python train.py --init_std_qkv=0.0159 --init_std_o=0.0159 --warmup_steps=277 --dataset="wikipedia_en"
Each number is 128 + 32 x the weight over its row's rms, rounded and kept within 0 to 255. Layers, rows and columns count from 0. Numbers have three digits each. The size before them is the row's rms in percent of the matrix's.

# up: layer 2 MLP up, 2368x896, rms 0.0145, rows 1871-1874, columns 0-223
# down: layer 2 MLP down (transposed), 2368x896, rms 0.0113, rows 1871-1874, columns 0-223
# gate: layer 2 MLP gate, 2368x896, rms 0.0149, rows 1872-1875, columns 0-223
up1871 090:167120139120107146138166114119131135135057163070153141118165133142147170145093076110104067078107119053081155158147135085098131117096102144123171064044158075116139131083138056128137136100079125180128137068188074109169147178086177150084086082185179147111114168104174123122151152088105116102130155119154181111106194182073052114143145147123216152128162115097128156133132174183089117129135129197085163135128153117102165124118121132065104097115110147084085137116114087185107082139116129072108137144114130130120134163155141073087141103099089116125108117165188160115168165136123099108059142153074156111115108103133102143205131099114139143151064149152098167139092150143117124111174
down1871 084:141150126126148145116168099147099139104146114156186157120125079121132096115120097135098104149136145179077105092160084156182092097121101112104119102188133142169120118123127149097141096193168160141155218139150150095116166143141105144171106112121113136182098163104130144109133114178155136118156142089112211119118118094054123080115129122107159135146180215118168130134083095094166127140128098185129172112059120132051180132179098104177149183141093135162125095155179070108152052135147101165159105112144125116077220127129094152093127212149154101159155103143108146118116083150148104154198088147145163175126115093148113107092131093137113094116181108123069137128127103124152134163177
gate1872 092:153165135127175129115137121154087177103203180111178150127141104134190155087177096097090146174152060082069107122133159100143098115153082149140159157134048057140143122104126171094098120141098136174125098149097118137102112118140143132119138109094126148115124190154086134195095143124102162173079084128116067162082154141111103113094092090178105142177091124085135159179126104127131110163086065167096145155103149128150146140143128089167102135148086125139132109151105114094129172111161154163073091217090139149098208141144143110122114205185117085084186135125101130124120152106176109126124173138091151174127171126120098181150057165129141133100095131115122113140102167159086150150088
up1872 094:072200148127116138120082097140078151144092121136112148150075092130255137057092177074132127118064122187137140146173124115179132095139116099147126072122141063148081129163119146148128116191150068137132126112121161096075134058125122135196152158085152124134103132108163120119134101176129090192158187102193111075178124124156164119067118131156103085168127075086135102089167128095112126132135136086096146111135183147122117091102157112097166132096113166174180147106146128137150198093164132119157121115147093152111138099120121112147142103105175159140130103135154132112127145136082171077134031108109094122132224117071151094110122124141130145156157108131156108137121161163112160119109
down1872 093:124119118158165097132148162162138110172126126091123123103151147140109121149162103183133156077104122101127129178103166171153149083129102149091105057145158170115144173103147077164101093102132123085116169158120117136144141170100119143086133096120148123124202156135069180097127067079098162155119099106108194163136114093125125115144135114125212176154113158146089063105077085119121110167131141168122141155144089120092175097123113118112131112142160089169145089142080109162097118077074140117107090142143066011142140149098127124144121106150075130092094068107131152107144092141099104101126159144148132153195123130176149164109152090077156120119098117164140124122140169161117145118063
gate1873 116:151192149128156156095152150155076103157175193101174153084126141113122079150128126143154117110081154113145041127116116201109091155158112136142159122125148105157148086119161166117125105105113113110167150120152121118118121101167125106081097162107116090119120162096150144146152119175156105169193078069110118153140086138133094156070130212165104111132158110154103182134092109055081103096133111124074135099133153125113133141130158133096107184134106068062104131089163156133122185107151109097174148123111168136130144121136164103116156190104081102164202123084113099109094134083046118109147133067126123156148095147100104147069100129138092135150106130111144083116122096106155039165104
up1873 116:128115092172160106103067217155110212184133109116145151103100164163113103105123121142128078143115087161130111078126112151149081109092110191162110178086163074081147116167119141079112064120140100150163166095135155116084138094070163069123125125070149123114140104123104082150096143139178107140154103162169131126116114091130169128146126115124107207116125160160097151114159071074122080133129129115129121120187141152133126115138115107107136129180116081163103149117145143099161060144128146148158134185083094152097140104102136090061138115140137116100186122124138132093114200101104122107159119116161138102174125127139187090128115103161144124149131094123144117081206082079108143180111
down1873 120:128120078125133162149076160128167098196103127143188097097162140080185177092171116109136131115189120165106100108113150141169141147103087115162116094084108111112144095113136117189092177159105114118185114071155144150133099158113089125122117093108139131156141068126087054130120150177137166168104109188152035184192114085159155175085106095118091165111121119125120103126139095082156100177145128103189138132161113125157097120145125113175187136120090110153142165100150100109083134113131171106135101162000106070136110103108145100115128091180085144083121145145161107114123122067123167074118090137106112127161116092147084153125084181171122150147122137176156155154150075136114130126067
gate1874 133:131144090123146151120155145115114144082117155100149102079150114120117084095117117111198063139173119150134116138111108122102097132046056068118095112160139143083108119100150193063172142108095125140177123102164135150184163172121210098138058134157128171063072107128164139114085156093120144189069109142156085114154154174050111075127140163119109135152115120107137100139155149163095102102125092117136175140099122090191123168125127123137125058148150151168191080066186135105112143109150113112121143117183158114131189125140077095181118126158101130109102123193139131120091116156138119129106174124136072113168087125179115133194123174194213145113147116148194098145172131109152158178125
up1874 122:181136164143121147136143093105172147148132152166138109077124073103124127148058116212107120116140131114136142131155138146130148133167084080143189130099127089089123150101132126132115092156144087151178158176172162133140103109153077133139151115092079142099060108035087098096147152085131073108117105135144173113167179123154094152143123133175152111137105130089174067085129126191121085070122122142109119088138176130160156054093071158086074139080102169119149084179146154117126070084129162077149151125123158141115162156115159123134092136140128169113130108137163061106165169123149136140102118189151134135097118131116162133156141062132135129181157108135160120159111191079113139116152
down1874 134:157166132126159098132207082060115127100165121126164104078122102104104093115055090122123098160157166171169169109142094182119147068140091114098136175106116168097104164121074153072108109140151102116145117143141105139173202146179131127138094101107148175092107126138120118085142168077159132139080097106101169105055156224133101151193109160107112099106144120106150124133162101187159085080132113138174170088145140117090137089109100036111114099124090158092163068109167073119139122115145186080167170158118131101116151121093074174097109132138150135123157077181152170135136179114128130117119167124122120136136080112133121146175163111133103107201194109121149141131145144117127111180115
gate1875 090:183124078130101133186113123116110213173144112182021075211121102153080115143169090164142125109165151177102142120151121138105095108147094193181124151158175182189071131143135108130131100115144150193101151160169106106154153161080123093126114121118170100119133109120111124137133110099136140098169179096135120081107170125083190085119095160140102083162168196068122121175096203161127142134177164110149112099178203149091153143140135064131121101070127162113142115066104146130101125122173096139135146129010130104138124142132095046114142184155099087087148101178125119154072106158149158168105081110127148136165139159081123126126118152184097100118092107109093170096109147134107074152119